Part of a small language model's weights.
Size: 10 heads of 64, MLP 1728 SwiGLU.
Training: a variant of SOAP for these matrices, 1478M tokens, 5639 steps.
Each number is 500 + 50 x the weight over its row's rms, rounded and kept within 0 to 999. Layers, rows and columns count from 0. Numbers have three digits each. The size before them is the row's rms in percent of the matrix's.

# down: layer 5 MLP down (transposed), 1728x640, rms 0.0609, rows 599-627, columns 0-159
# gate: layer 5 MLP gate, 1728x640, rms 0.0674, rows 600-627, columns 0-159
# up: layer 5 MLP up, 1728x640, rms 0.0685, rows 600-627, columns 0-159
down599 101:568430469506508543534487451523496439521586441461503430465572511448498428468414519478496568486529541454528567499554511542548519449512542419424476416518541576492504546495540537436477514513482507486537493517488441428397444478440507529525503548491455526596375360533411441497485407465442487535567502529566479624451514523464623526525504505558462469568505519531468500503436510526475522529504430529457516536571435555465583495493472553498576607483392421486423476464487570573609500521507540
gate600 095:559493502444460475493465436482431497393484497588530504581462412437523492382535460429509468501450481525577531482445415493560519499476481472475470535413493580494554489498449508462481544452452436539513479459474567480406588369488451384469533510401586461459479511455506481499495500472398444572554506481477450409468437558430563493422529352421514553475326463470597499411529530532529494475506539550486436540528550530549552477523455455500549532513569527546504493468530447430561558523571501
up600 095:430559485457531493552543460511490414460454575479542514534423492456431516555372481528487479496416460493548426564494449583571350516486584538406553439507560515615421474436476397531455475450507468547562594395386506563503519635513512421512544501479485478498535532624469552564625542561471512518567591451432495490452501495541514417440531527494517502503517563418547530553541548522534468490558507548507503524469593407535498480482632473504502480444476373508519540403466517474482480372504399
down600 104:478544556525550550463467506556486572398497504443554600450526402435469436602565549499603511454494551438527480498521437559468447573525510535538491483533643529573461412512551488489480528477495568410493396534561567552508472570561394477495455398525456583505457465511508503610554499530517528513472464515444517468440518507430535503556524516528500533473417589442543526506496489521420476582564574556450561505559395456511556503449526552487504549353476409454478564477496453452504430460564493
gate601 095:448474535511493519479461546425487520495481438551519530526430502420486500426497486563464536473408555419497475410448493498457549524403562513383440529601530502532595562421502407440533535612528371496506567549592548491461435463507547461484473495416556577527488493427603508530451456461526475483490536491529482541530548559538405510502561540568546517452464435512449446453483523610498526528543508524576511489432543476438484461486589473525406480472436523529479554493445496479498449448454472
up601 097:540548523502534599421494420457469516481555492502394536460398509465524526509565449475465418487524613496469466503546478443421459595578521542551429521583451531575540409480416549558507500508489534542510495414436401507538429497475467538604431531575460585474574452420545542471474509497427557446511516556457500453451536549500512421488534521492492467545495561478649518514513457503427424582539508433504421443490444504480583519505552445525521480532501457490507529430553542433505568487527457
down601 098:476476498444458482590468523420528554461493523547579508495484538489503491528436568514543468545474522494552499536525557509560609458471508506450529544369585500453564524568500488486465452476495463394473504577529450505494533501513447471496557512545468484514441496518448552455518509617492487519365439533606507529506424539549474561517481503447476558539520538492489493561434527566639522491592511554475497477488512567595527553503519462435486466458595471498454441506494397529501571598412532
gate602 099:593516471546450476475467522499512463416446605506465497487435582461561420500515490500528555578533550480452590456478519473578416492458457541621513428564506508508577452452493426576495643591464660478469510559519470447585474498487546540428429558585527456555536551545531545419394482510501435472554551562511545499481552502551521524461450507509469478460565572461498511450609484493488516506405535524507536527463506564514454560487445463472460504424462534435550399443444519498497459537484493
up602 101:427498503504456435495520501528541515514525537527497533546488524518495512505587554421514562550514506582506410513511535508491572449496545483602491477408549523439542427564517528609516379551494443540509544465449605521509472508528569511547491485507530521556340469455488464514528505557515479485535502515444481450538449461455442519418488499574526494360460572556470598513534443493583511581477509478553457406482491546517504498456467444471555474510531454418518561474527533532478411511553429
down602 099:533505496476567546441522575544574488528546549381553507463476500465490448561425472595482491417531540568482584476494557535536478445458460546379589527567414509521505440505498537422448537543440522457511516464547498514475470486470560442493508501555527499460507535535474557488506470423477522535504487608456505375517439501477501495612527427586489527474519467393448484498476517415508383470541508498495516537532507442440425582545556516549567523568477571585535392511489494545525568549468512
gate603 098:512485586497544575539515387485494469568464466420447583435543434524523583472481550518464500561620606433545501501565496525556428571609522460484379557456465453457545461538567499510470505516458450521429570500444488496439589443532458447370574488517519567532509452508505483471513446485536479513491446437540498486482484423538475499452512514550529489554501518526431563450570457486420544557528550543498388584558525397436594608465510471566529488456443483481511571553553491475469531424546489
up603 097:503542532497570426509562361471517525495499546486483527512491521490417524565462499471547465524487413522483630497480587458479559447615536420577503504526452479398504497520481446476436613520539451534513507528459499456513509479491479467542501465483502535443462560557467419534472470446487562490517448487462424520550572536529593510512522471527513525385516430605442549524470508519450527455588542615537450531410497472462530445578455461582580550403479463516450569480542506452591543461516536
down603 104:544516447442463575576502541480492548491509499490510471374600399505417603483508518523453484509503447647561631456487537486540469478505578557477455457576473488498439466547497499520471456469485548432488488606395471424568488542529545493481504512477471537505429503585618440475608520515577467465469481485526533491473569509548530647516565514472470477388499565589437509578508470468438591546524455537470505452511466570449590476503482521558466521433534469565555591440503563471481505530477490
gate604 099:586560487523505500488583479601491382466493575486470528463492528557530617527478410491453526509495509534512466538511486506461493515548460572484457528508504532536472414505476483546481590461459562568474471512484532520575446427456476478423440547578585526465477590509478538458408574531498511568541491562433519471517478463508506524556472479458491555477574501648491582459482398465389570521469495597428624479507447540544444528583490463477589434522426494473588517478533538480531436417394537
up604 101:501566477522470472480488575459535484485527532519539474471546500471520445502426548545613435527479590447480482487447476516524527549537487510524472504390521535418430473538562508416492550513525567492447552494566513446542479630546630437510480482456452537512536557515525441505558478477464553502385476414562532508503445494507456537446481505487465508497516566441518476526546435434593478416461493508426478479493459535499471426521558400527539528566471549548523497508484493562484468534562444
down604 105:550611391568459453544548591497527486500421598546485474377541541453472489509459499499526472528416551454433544546486423484478470522518485581524490528404474487429485500520541356563434549573532505524476448531547509484462472478521565531536418548551484436503430458491487575514526564505574441513471495505490436501521537600506496533547516490424476537542524518523480423542472523461483497469521520497527526654449573611517445477486582469473539512523556484575592440577452523513446498566520465
gate605 091:510544474578498419529520477435414473489520527517626515473550495470510530457460452494538509488474507490571465520472460527505485469433461567541376480464536461514481529504548510433596473537561523535474513473509493467511410443520497541514529446447433470583502413476435544467475469410468605505524516531470483569473422306480464516452511568485548498573475472464455449580368537524469567498514664472563492498536424543452483487431463510599518448442503507447513437509515469498520508522523521
up605 092:492542525511519586525495526531413471478468433502543549473493491522439519462504494471417493478442526403520461570465568532476455511485488433530496521471489468544510532557514447489401512506571426432393473492616490553550568527483427483469412459506457470503495462444521519520576453526466394466448473513490396462535536557444464493477508555509485551431510490473418471478591479492505492456559437442498624479493488496449490468534562506530504609509525464621596497494509514505579511519552476
down605 099:495443506528545410482400540531511544518499336439517504481542453433487551536448562527482506505494537464429572488531521466640516618496500422487586441485501489597484462508524453422580498511549513401520531531527536505481490522470502387485522455485547457446413441524599464497508410601514500508470549535470464461453547526472513466482523424508521570498524471526446596493551493451494448557439506546537449549532513528491391498426570512467542545487529473498522481532501486591440466581509518
gate606 099:513514643486482455399504527567487534457505432603465485442591543477448591527488561486402437556494589478449463460504520517591532464452537545544447403516511434496546457466484458501483482451539534507520473502454485485579539471454636570462511416443505429524484565591499448531521471515512548492487556430474549527597570437483547520499495472543472473465454643458444433552395467457489420549499426509493396487433540479522434455471520476444495541394532460544438483531545388556434477537538508
up606 099:461460425461581469454455539456504601467408578497542577616461471541497471498532401406561518540534475511454501561505531340434569599515493558400500464478514561608579457430480551515369461529490463433458555515558538485573400512418484424513434507559524620576477509438451573451589476546485500416497474540563488477499480493524501469512490548490525550435501428548547459437492496458536460531490543431542429444571511502457487535483550534470562469484442477466537521536505547519520481431461516
down606 093:488503502543523592432542387509470423479474577437517418496481438570548461540570493521511389551523655529458562520514463553516495460497400511536489521433576529467456478501492507411346592454548468555435551447578360485598480552536610502546543470436517417514494499501515421487372513365344507482489549534575532569435628482602526475552463427497482499604468430476496490442581501526494534520548535516446536415453531552473529588457419468574622513483592510459534452510510460362499509487476455
gate607 097:519421520545484461452470529569458432520506494406491461427469485352443509456526493451505448596504612455545445437450527506549471544458506512592571447484486469458525582478574386524508406421409559402524465405507621519490563439506458499479428498400585579543432574455561577528480553454456505425441514583564448512394566486558579469399492505514408461491529490471530514464528476484505479633561461493549513569458537478600565504498437454608497466557480373511487471466484478493581592508449498
up607 095:483668506442514513460427481511591502426584548493458553486497512488501535487447510458491539537539520540559539517452551536503445439597523414565547512500486451425569520597559573524504547510481570503568473560515458470589484505464513426469482530622534427430492424512482383572558470476500466476501477503559495548543496507485434494498443449547527511498539537477513534540518520540535473465430501428519484501482454551501545497458360509450499462569479477481512572491496514630434536443443528
down607 100:578536519526529492474541509427498549585511505555414574537408511455422434462468394469519500515563516469539576586436503513470539541465490491578584460478508507601446522394475436432561505530472462477440476469543551440528535459517493463509519574452462442522475491496485454498543506449486516564556555516490449591536461481500528541502451444523461501418412413480501523485518576553499432524483559500527473464514560381421493450453472429514554388499507580480496548516447550461419538465520512
gate608 095:473553540506552473590503511453473537414500474560491444499489471467426535520531550545541501466502535431446423614482491498552518480370505447503507493464485426539526460427498486441530515531511468548426549435527540490495552493478526554521526549529489419495471472491524529433592517411502405538453475524404492511582360448618506524462504409467560464488554509492449492597578538501473461540449502550480541497558432600518515465455481496475428552408544459504459362488494533366488545540440487
up608 097:522477558492484425534580476568462464498450402509487519532544608503529481569474438410489568491595535597495478409442489475559496609548514479475548549565572453428498479538490573490489521519504458592552496513456498545522548474493575477482466425443515484502578504476383469569470489506436472575457471551565474447614424499526426465438605492509507538429480566403522507521440511576607499552582482513623477469462469484463444435479566522475567466484447478563530522428493602539440547434551613
down608 096:483574503507490421519553527485593436532504500467462455538480522456568496579517526577464518527481639527530485537485420515438572496461526528478417439500461501484573572592474517549547552439481557486500470483465506481507542569494527439581496472450522484470422509452484514509520519502594454600450557505517470545566546467496525479532513527455521528572453420518574526536461476541501496529427493539455495420427475596532617488456469446449554526531514663463461453555448568475577513510489487
gate609 097:547480475496509469483499441488550539380505489535520477543496540491481505507552546436517508447489402476509428478560547457573450507544523533544570460392493502509542437489569483404450541496398522547479576526548542513459466439422453506469493473499492448493507570397505527460496481551445506431475408545469434604552506485419437467498513385540568538567509554507569524586446448552447440480447441451511565590428443530416446486387549489528564444486386488463462448514450547527521589509436499
up609 098:516546498536538508473490498549470468449455461495594515499509442532512475483450542583595559515443489477500542409479598479549555549510559425535458509561465560531484497564492461558408511460581567385506504479497442539525662500476459568491499530475471406519508442556609475480543500439471450442529465440464494533535550466530388474620509641428511450514492495533585564572582560464551518486487467393478517451488465511533554458457451562391491528488560452471490522589492457519505522513507515
down609 101:533432439520585506494471549508548522527629422542529484461429494544442449522533506555396475514468561482422558439512503510454524418561531457487480502495569514422459562463432526521465535490513578572482464508494479594576543514479514612422494473539531519538527539454492448434452412538518517470553513439448466468397491475543505469443495453521510464508473524492440523545492394456540580503524463558507643493471577531491503517517591510465538500489471556584466552524512536533553479531532519
gate610 099:452498482525485508515387479457544548505505540482467522498457402489432494547555530468556482431369439515522430421500528430551391414449551368594477527472512481443527424545486461550511505478493510462509490596561449546533500444508493583563491433511475530579496489439498522559467516441524457502528594489490525483504508477525508409505540410437560488507498481538439450520431555452460525489492438468516495488561451591476559579603492455437341485528582513589476505501517510498459499519541526
up610 102:476431395590495504538540555459461461510471524557528495548523552532403427563459525563495535576535545480527586569564481462477548517549504511399516574603498500528483428426551479521575560569511496548455538477555421491520563478506446453469484435454675542474524604583508412436456573522586511532503393514591545481598454474537514511602479511518469497476374484383545522454508519461494440562434521491518496412502448489474447493422515484421438541450469442454470532619505427529561605510460547
down610 099:516482513526460595513503495516503601435517432527418479426456428518542558508545554526577459448467500566467465551570428540638465503433489484527499460471544482485557486545451442478456538410539497489528413502449472522584449511488545632570593547518446490667433499528516494615481439517526470474466529428499403395477514487461448550501597403443517583548493564509371510474459545487415515498536470486532522523533518512472516555499512524580518495470502521507483619516528589430461512509527396
gate611 101:488492566426541346492530437470446511581456470435526476481424471531525465565532459427428417477485487556538542493413402512538518408450536454479561452524433556593583455488470569468508520483417485541512543575498466445509567451487532508450563516493459594514578494469544444481527515468447546534496474518551523347470478657468532543557510513427555430438523492520506457458555417497467533558543477490509462442400524403494514521550456512515440536451607550448473481479523523517484555537426449
up611 101:547564577497437543380516520552424573500525507523548595508510531586466528456491567504494508505528599494578477553567417587451538540510472456460462555477529391497583523526484421544525482522546470476523521499451440500532491490569515456483454513535562571510439504543490542518514502470556515488474393440493527556517459488514558453420439554475538530536469432450490471498521481477484523408482504550408512523515585528416531431524451449597462455561555480443526490566547460605544474463562486
down611 093:459489382558491539528557477530435499485569519416505564505501476422551464622465491500700497424438680454577453543476508582489453525533598496504603518561444517525515552395508570551548468557524495584515480491508505539479520521486474508427452415505500519554505544453497551469546567450510475504515480524441493495553535433439380437525605450412484531479469519519411451543484509467514546423554448548484527513436568526519509384504458500510428527498504464552471476447399454523438464371543447
gate612 093:525534454508481492446491458406495430520484595441512571518395476624482507476559495475411447453484407461545410563567556422531428483567432453491497376459470450474578628489440567531530537468487566541533488525523536531520590476476484527511491491502508514513518598394393536548456468498616536436536527551585559561499480515499413522581497455570552514472517440505477533512443509549560445497512513467494560472472495579531424588416430528462388551541495396489506427548491528507477485474528539
up612 095:543430444553500536526535488513462573532485549454418480422456472505494464464536580544562410542512518518419453499465505427491610504503502523463576505492549543434467509451537513534536511515536552514546512536560604487455492586514540491518490465525532634455552507553470492489550467547503427424463449582497420487441431458468596542528556515503494511455482396524419542477552497445546376501466472499505544503623472425534510513462509423364491528481461534571398450632567403440429526472529512
down612 100:440458529497511442559493531594538482470479519540434531471492512502585509483556477404562450455563471470467508518526468472454569540512527402536607496483517577540439468567537493468394544545470312513485484487472486438583524468473503532526525574514494588452501570498475533436487460520489518451504546395464486537531574539536509449505544533462476507471489468483564394531508599511494542414480608482476391450468460522556543537545503483567520524443460495491482560531471489389472564561525496
gate613 101:465556459415508522468522480514528433539478514553494550491525537483510487529545507518559454508524481457549585539407503657475452527451571465452509501519531539534461527509592420524550485510567458543497442469415463494549472555434451387537492527473471493493494499457600523476489329548537464467520540473512661531498494467497542586412455385550507427442450504460498544508458553517498580573426473463508515451485530604437470513522497536509537374479520506475507526525554489426441581451509536
up613 099:496471555431539456551518438516544579551592481561419522524524438486554511483502581491512497532588464470549506463528472488510425497555498463450535463493496555409523572561529442488555488516453445564420404497498552489521498446548533560512543553426544552534492497430471544550479522402479447469543539546460508509568517477483524499539442503473520431554588590503517514534445451488503503479530440577390400512581487556432525434464478495521542414409517501555588632473465555556470493545563499
down613 100:484541570479533419493465574505490429446349480545432562401490456505504434461497480509445542516454498575513418499502459541539574502444533447508502527480563511500489477457500501528579600486518470501619620547496565502387515513431452522472523480392419519510544419524404475553583475553436505565521594526482518516498529428447541576462474543552524414550539549653483451462558499414592447505477497445512524462532495506504519473443472484475427482500494477468459468489475460478498432535511534
gate614 095:482522487496514559548542459480539468465530403396525470491493442514452506508505524498593514507492504589503561484446494466483463446531460491437454567502576534500468497467455457501568478554547477498489496427540624496642577555453437509507518563467566402438492621483492503549492422598503522563494431421447366577506600585460499525511507466567441480481472468538451552503427531501589572464480520535479467480558519446515527457513517564552484593462478521493487481503490556508474567506582445
up614 100:521520509507501490471448431491407480522496466520504480442530510482477504585407461442423491509506480481520533535531547485438550478482559510471602522522522410555424605456567494541449528553530559431489536508494474462486495487455494539487582540576524561579495444471451529597501509499452512535507483494603566530546580524476504595456393488489513521461493513455508486459487426530490440478489461482449547444498505505529468394535496463523486392555476574546491454539516451515516456496437577
down614 099:512476570511537450495592402518451568494448536512587461549418478498522552469545475464513505514504539459505527540494504479480478458520463619530555558409446594439440459485507486473497529587509468478475543473535563465543625653541506505503489556486512545456470526576529527489513456506548548525498484358479453419426461567527434462492547506486483469494551430477485592577446545514476492552525526504457607553471510540434587480468507621468505392528581608477425480506553509440571455514518539
gate615 105:593431442615452587569542518461513518504485474482420503511482404486478524458580536533574534487446464488524436478494428394399584453474481488602446538557441453429507529548492417468473514512434553484497484473555506428570521585548450526502452408531503500532416518429398522555485547532515460526469478442405501508485576484457452501501537529587535487427510533531559565544551553522496506440462600619585455466516546533501553562533512572424525487523534531515426559479515518526480501492552435
up615 098:500551580503417512573476529456503413474444490455556534518523466540510513514480518532473503426517524435554566525585460526643555472399472474483473470526368506456568443464506537492482581456534428501492526437509452508532473504525480507520532551498494404493443352501541487449458530491522552405596492524490589437571409505505418485511422446574485493505571533349524551382464542479539494523418429496564436476448466465508512491585473505567522573522481438485509465574504437527417576560577507
down615 098:449464552364525495538497491586457545413540497482538452545458520515540531555490379444456481497512502487535494510565561490475498468453490525469551381516588557418503606530480519436530414583485404546521501471501547525406590485439447483459491494423483574464483513492568529540456474516522408507558516583558456486541470486586415510467488344504469546506453537461500524533603508458465494463531533489497437477529435424429492564556462478531567464483527450509473483549450496511538497459471528
gate616 091:575465400520569580456495511479454489427557492452474446495549555456466548443500508468520525455515460488449465548481599496528472434469566490535449442477530518531463576515569357505506482598441478453512571468475501528503590397467559557435438528505541522550437458484461434515558401463553387488485503510466511409566635506492512516519430433477524440517382549437529497603549487536628486517493526518500522548531523450445480435540557407545467534509505527561437532382560545450468449458485498
up616 093:413553505557484526458516470531555500420501515523494556553473461556546459567385539419530437503428525424558542397526589542426457468567524554508442473371460532438471477542459488520488510515564456595425480484523471561413468496490452438489498530515499460537549511477479602513454519470464429512484443440518421444424397466421482507446524442443496441571547542514517618493534490456494471502502523550488488525440499496484565599539541576458476503521343488512455556505466622502532479443445505
down616 099:576469517512517532500536522444489483614510595418445495446490543512597502470509468533523529518523511476500515479515523447439484593532580526450549430557648424510525626484486406491438387599465508452552516525530516523464532477486546506515565515555441463478532524472553482495560486507516483498439537474503478461504496518534528431555483465461448517410473486529422422586571551556566551517381442493567494464679501487486478458517497463513356432575442524531589491414436561529495382580446465
gate617 100:543425473569568485448563467473473439520399533478534535523452534497501555516473515480556503451554492605508511428526474488493587629536567560440524496441503492429456440501507507527419490416632488497518514507534485469554490578471420463421492581528411556468519496559432450457494471529507558506455461477412560423576479478471466497529492588448493511448477456439519506392438483442475491423448453522388524544593572473466485492562493513505492351498557565610528450448452479461429488461564473
up617 098:480415449470504440527422526456446434544427447513453426463574538432500509551471532537552479517480612528462397493506603592474497448537507504444484537513399508500530493458503439547408443497460523512500488497544505517526595394474461489462570536522453346461493518454470489479487516492455509511525514493469489546456536490617481505477532480553413545501469489455585382485417473531496516429590569558454543570507506429447529514558489562512486509542405482507412585511531621567585437546506543
down617 101:491425515443458497457469538543489592491491472420594432482527511510493516519434514497528437555483443541455491452477535338563549517559395483485529436493540471470492502501514578547562536604444420518405468498552524516476404480465506547537568448475534513327552503459586449424533506435451477512592495621521622472458478568490547499511558478501413433520440533497456486469458442506484554545613542513555479538557581520464531540538478520492583565464452497510517546492588460478492475443471487
gate618 098:549499506430498509508481464539454541441539458424479475527408354475476511512523499489532429458413507533502513485502565392506523512511534505509653459581462548461445524456539454427476578454437501468462440474434401553502595528465517534488413506489444502471447395558426547432429379596544517473553449524531432479552549415443492398557514503438509605545542500416490532444399599504426543527505397526491483440493455587453525414463604498430511462531494460539473475563514442539502491474473495
up618 103:452472552556511509409464544453353499632492471500468518495532522502525497420498351517592581549519475521461552543480609559618478541541443480450504464505392459377505529549467550468428444573500551483573544643491501382466581514456566417489508509445470542505456573542470559503599568509555428537494475485466554415549533536486476473558440447434537418633533503531443510562513495495568436570464560461531552572484527470481484537506440438498514427426410492467508447505555508571466477419475517
down618 100:414538557511471511546427391502484459519459431512503421481441538450482497519570532436552436476498550468459577452449494555463468497513515454489503478519501459410489426497537501556493503447515507522544453518437548581527550488464471493542467412551453503486467439455493474410479509557395491497416563531556577449518461464531499559442393505492531612447465470399514429488574441452469443407592489587477528536474478533554553480423565567464467574473406464401530460533483587431539400540552457
gate619 096:551547487476500525518514512387468507417562590515491497539428523527451453480475519440503494571534449525500489513488519425505451418432586483484422456488499553490457422438436568599414501437584484467459548425519516429550494428560521497580521515538540498562519508479506488466513527483469472547379520547511516531503400489533448418397429490484537491460576372536524483459490382511529582430505522522581509550495408512583417512433427438467496497513505537535410506503434552514420498478499472
up619 098:456433415488479536503458516517546506523562463492557480468495435499465489492400414528489463346500492441541420450528538456528400508465486476454534519395537500571548507420484410502512468452477575447412446486502558514509547483495428464521535497501387523402602489521547581527453501528595525533552615551527515502507504538439557452525579460433470402395488506503533523491482510517514472456532520601476590540528585500434490571505430512491486504455460580517541534563550461480458447457489569
down619 101:465447562435531506506508509436550578450444538552471447542501496483485494461497483504526541619481582523520477624512414524440497473483578387480557473565482444438515463574406517539475439596542479495550585481620380557516460488486447573562400445539559507509444443476639591530504422516495469547553484417502504522489563447471474486518575522508504525456556601497517460558497539542419490473393509522496518484372536436413592430518486497521480509482394504547627534473498473505549510490506544
gate620 098:486512468492513514476565526468454528492560534536542508606452474440556493527438538434558470567520539499445527545402519508450534581550545551473517544494496611565560558494447428590523474441441541447473473570507500517435424527358554567473547549500534511567594580580488496428502435385498633548480571447565502449425477465502517500476580483453427463488443478487456558543538472518529611499460513526490524469447546487473463416500456569542485501626445558526562493504503479426522493518481475
up620 104:546453436482518517467597459451456384529482418476504486500556531504539448572426493566459502626519460581471357614493442460468466622555557466520516590560585512478503540432467462495473463466567447608501534495485625508480523548538555553452419528393505533455521474498472459583523513504570447499458479468577447505497550490561477448490471514535500500524446400580478416506488577476540529441485534424424587476523476549520543566482486618547392542561539498535496445474573459522424502408421463
down620 106:449531562569434411450480412492470515485453488445592481512471505548454465420544464516460518436567441514484470389551513461436513523518455574512564509574511407438580529556413481475432481544542534549415578553544484533454577469419512399488413488487487606492512568624502505546434533470481497466409514547528473463488562392539441482505486435507529545508467463419474505568448477477503478472541538441513587518511547596572432532505492575486557522547552623576588548485535482584423534501592501
gate621 100:437433565445485482489478467479555463521484470510443514492467621427499508495561507527482421493516513480519442457561396577429472473514525414502507464480551538580566374443598538535535519555440412528535595518448573526446470534429441519489544412539481491515471510516551517460399514433556577516539537575408418402538496523500408488472501500507548556522466516544498620516472566483493583476496547567400487411512510387559586508575529462500426509459531495491538559471452558526398476526457498
up621 095:491460529532482538545530448467517551511605453486481460593489492471575495446520535571507444520582481461520503534424491515378547553484599558469462540529585493462528479507467621482509396515514481330593522474501479496478536491535573517548446462562508414537579550492513514569554550560500445447552520417535463613435435509503485555445505383432447548512600448467507490493465493509469498499377472498554545467468525474546416461538505542474423479428487464505533496481610554514525523479544484
down621 096:536429545405405504530521509521465476408471525427521332491519533597347478389474470459462518525446533540431511548484527543516503562463516499508435486334558491369546474505486567500578523460470520514414471577514471548583518419466469536450546496452432464445514507541567396509462513502566514428499494448471608568577399485519538510450488442492569600550479542585466527474551495469589576402499445516427533512547452562542543461601517486525564488548489407463479502517498540503378474538494425
gate622 102:500464449581526543492563575521549590588423476599501476502499518450459556530537606563513530466529457495493538471592554549518464583430574531550474472554479521489499558460486496509502449473545423507383563457481536556490421457452488484533485500481414549468359503566551521392428434495601417505410535453518532530530499469487524459524457529480544509511542598465485501464487482492490544489516426509518481521487408417440559411466551501458517441515450487475485481510474489404495510560537575
up622 100:424505539522429612498611497483547405538404561492458504433480496500565453432496482487451447453495623539490614532507462564516532446572551517461443526446476535467491520440498505536491471595538537554398464445475551501561452626496464542427520440567559472426483506573569572478551543522546471626436633533491488455455469441422477365477529480519438513468537473506523580441612564542483466498502623442480546439575508423466495537607474511429589497521423405484476505509446475406540520531507468
down622 097:497521546455552513425461509512406444582514524512378565462495492529426554535476524543537520517499346462556503452443474497655528458571508541463640491533480491439517555442494475495456486499531558503471458505465499502572411530483561417532488561654528505458460539512473603439518504550567518383623540605452532519514467540468505620511576483472527611544504541378499549550506479482485473539422439498529449544523513399545503574510457528470480469508574398451454465488487611460573468492542487
gate623 103:511547543486468423493532379569556527575557523514501529522531512436521539468578493568413495454406532508515572453536549535562497446463447596535529457525511543514448552461522497548410507562515447473535576526539509430501496501502507565453501537447548493629509538424498533505523496437499490550531500476385536534487437494452485534443541406445453429516498536495556505521435486519497527470554434533465480465507534455421556471576458547506570451451563357553489400452534548514457484520507509
up623 103:472521507512584459450489502475540545498521514507547494430431486465516473548499536602400483480575573475558581429517523536584559501474414429515540555497471510510513448533536451499468522578564588490493508505507507420501511541473523559411488593562504507534509464435500502522553499562470485514565510573449527442530430546497575531564480446515454456490531413528487404495470398437501561404532580573450515601483566433444560561549441471474542486533542498498502505502497460522561552470567515
down623 103:522455600477467459526580433530536556468506482497557537479498476466433551447491469518484587389456502514504494494495504559496505553423475491568417399498580471628516556421492535486504515496604492417471470512545465423646541483538473536559417505408530515506573521498495507520574475507529470501556462443471550531581502470530517565495539487453627449534581432361504574524534530432546457482507515515458503526528441467464649506485437522514577623530496516538463454545516536448509536505567485
gate624 104:400372535586593503511548497473480486487629460521444503529420473429510482470386499536630483476584486518461575560583567453492487520571488479458592598483493476417449552511448523539495477491497501478510507494585514427491457559531496525494597480515483524451465494498518410386504495530467500555472458464516501452407502425464416506493507494560452486491568509510456505548464455525504442556480513434557536465534553597564579470454357412493475513583470490538470581574376458466466515548473456
up624 094:453455495531535436465461412488460557501514378491443573489538532485567484528457499447562532521482462571421502468462523470469475509622440530474529563531494478456537428490474545469522361482531562538593548536494559556564566493583484488522521485516454497479531555444556517481499512554541517491401500453480492493509502569478458498490492525572458448425533578458480557428499520571478413553533479486532502506589535532557367466557506500522479556574529518502562559520480458479488528416490431
down624 098:626444471526537407544421580468471484448505585520596605504410447483494470514395449545502401560565523552501541510549477448476530510527617403471539481541441437505385518499420530539466481493513540580477443581524458368480499510457395487545558504540585522539505548491593546477443501411383505535517482475505426447353511520468438502433460488573435555547357531500463502492478536539423507420497529530446515524471592489451510512524522539555496534516524462531479427482570501520521561541511412
gate625 096:471512463477491531568508479467573553429464569513494394455434552500493637445515494473573486519545427536561568523387437526477493511406439497492434459479531560485451443497491513551544555449537494457583512545560506532422542560403393407448452547582568452458442527443458521542448556565407479513507595531530387452545461571515503498503498549559517395439531477526477607443464490516518488529520469503472602429590559437539581430541494474508477511499520531547493487469468497489514535476504561
up625 096:458460535499496433507473490595428502446556504494498620456513524388463503510535563529375448444567471398548581474550466480503472476464578573508506460550541499482477509528492468525490543520575587434527499460545439555631564479524421562462474487413530465530558464486526541491502428517510580545578451495439528417457567483495557480486525571552491544509395553519452595507479469499505508483519516544534418439498466531407498501510565508538554573561528530555427448491491547442520490471570432
down625 097:506507530544538466500469590579537493438534525495454534558546612515525574569496491480519480427476493588511543400457439584437498464536462435436493483574469518465473508537403616538454569390476523407539489530547471433489500415449487546487574534566608517427467538490521526482538422492495565486584472451483426503451504600473552476494433470527466593588549539477490557434375496450550517521403461587450464505563574542538386521462492439462511502520526490493573466488442492517469493475497473
gate626 100:484532576494521544519564512466450517534548399419553440528523463529546459458467571394426511450473466541520524434382534479463524490531454548480453508497574429486416451509568491579528526501463514484471507495442481523549444487575539550349496503428575494614371576546424467544406474454493426545501499454472436479541535477603483472454483415545579488614534565485461520541419453368467496460539520519428475481433562401453465422491568515498555504604440518520534517473528543555441530466542441
up626 099:457607489505486639503427542511544424510480489489561508445482506413553447551548472636535531536489438449490555467552568440585459543546474521551481462472402551585501538595514482409513437508515550522535494485657444532471508539443465551488627552524533600514467418534562493533483437607479447543555503441514537531459470491530447453449479469470534555496520536457453540444571565545431498550499525499565437479579499552563575415516504503523545462554445493453492518498408557456598521441488561
down626 100:502514435558460450522462573526463451519562535570581445484495424380451538445422441479528486505450466560511528487559475516536538442505509449482512420447475494472558496556475490461415559515518456543471488553555498573473441449405490422574561544510530468373617375523516528527598492406396475450476480517469478494586531519474412490524486442449448615472478496501480550557530454508475463480554570530452517543377462632497569519509489521465441432527469527505539417554497455473565493463517384
gate627 099:533426478507523590500510509472419570481448555516425546434415409525512528528543424546524454542515478451424428475485484468497581448519426440493546524605379529525563512529527462526502471395480563480592516524522520515466573410498539539492526515491508453549529397487505466474409512597462553507630486498463489547464459544541606508433524436483519541546450564513512504516480519546492622545534496498470428515499449487571592462537514431514531468528613440508476448553472466480558499439552423
up627 098:503488522519422491437425528557544461545498554462542497481564462500434451536522462416571468522544561524443438533446554539483578510522474457432468513499589457559509542513446454525449459542520552499563469517438507527438529421475470440453488571489592492498623519487630644508547559500499532397448518533445571502494490463433462451585527478385477614470428566453453542454518517541459483555452488504528542440450508486589473429546445497494608581525481508539478519444516464477506512525490483
down627 098:557488527518482476518504533470467533534525428497490505479470429500491492420359414510549464474539505511433592472548473505502492492504412428454504402583430453482412505524491481581493436435656446533417472436517441454598507560471482485468568555382493529510465453531542505445591496593427516454614502467534485523440478533447519503463459476514540430573430517591489565463496519483558500461477380483475422468520555515475511549471515508632458452591514455620548471485514578573560454478549576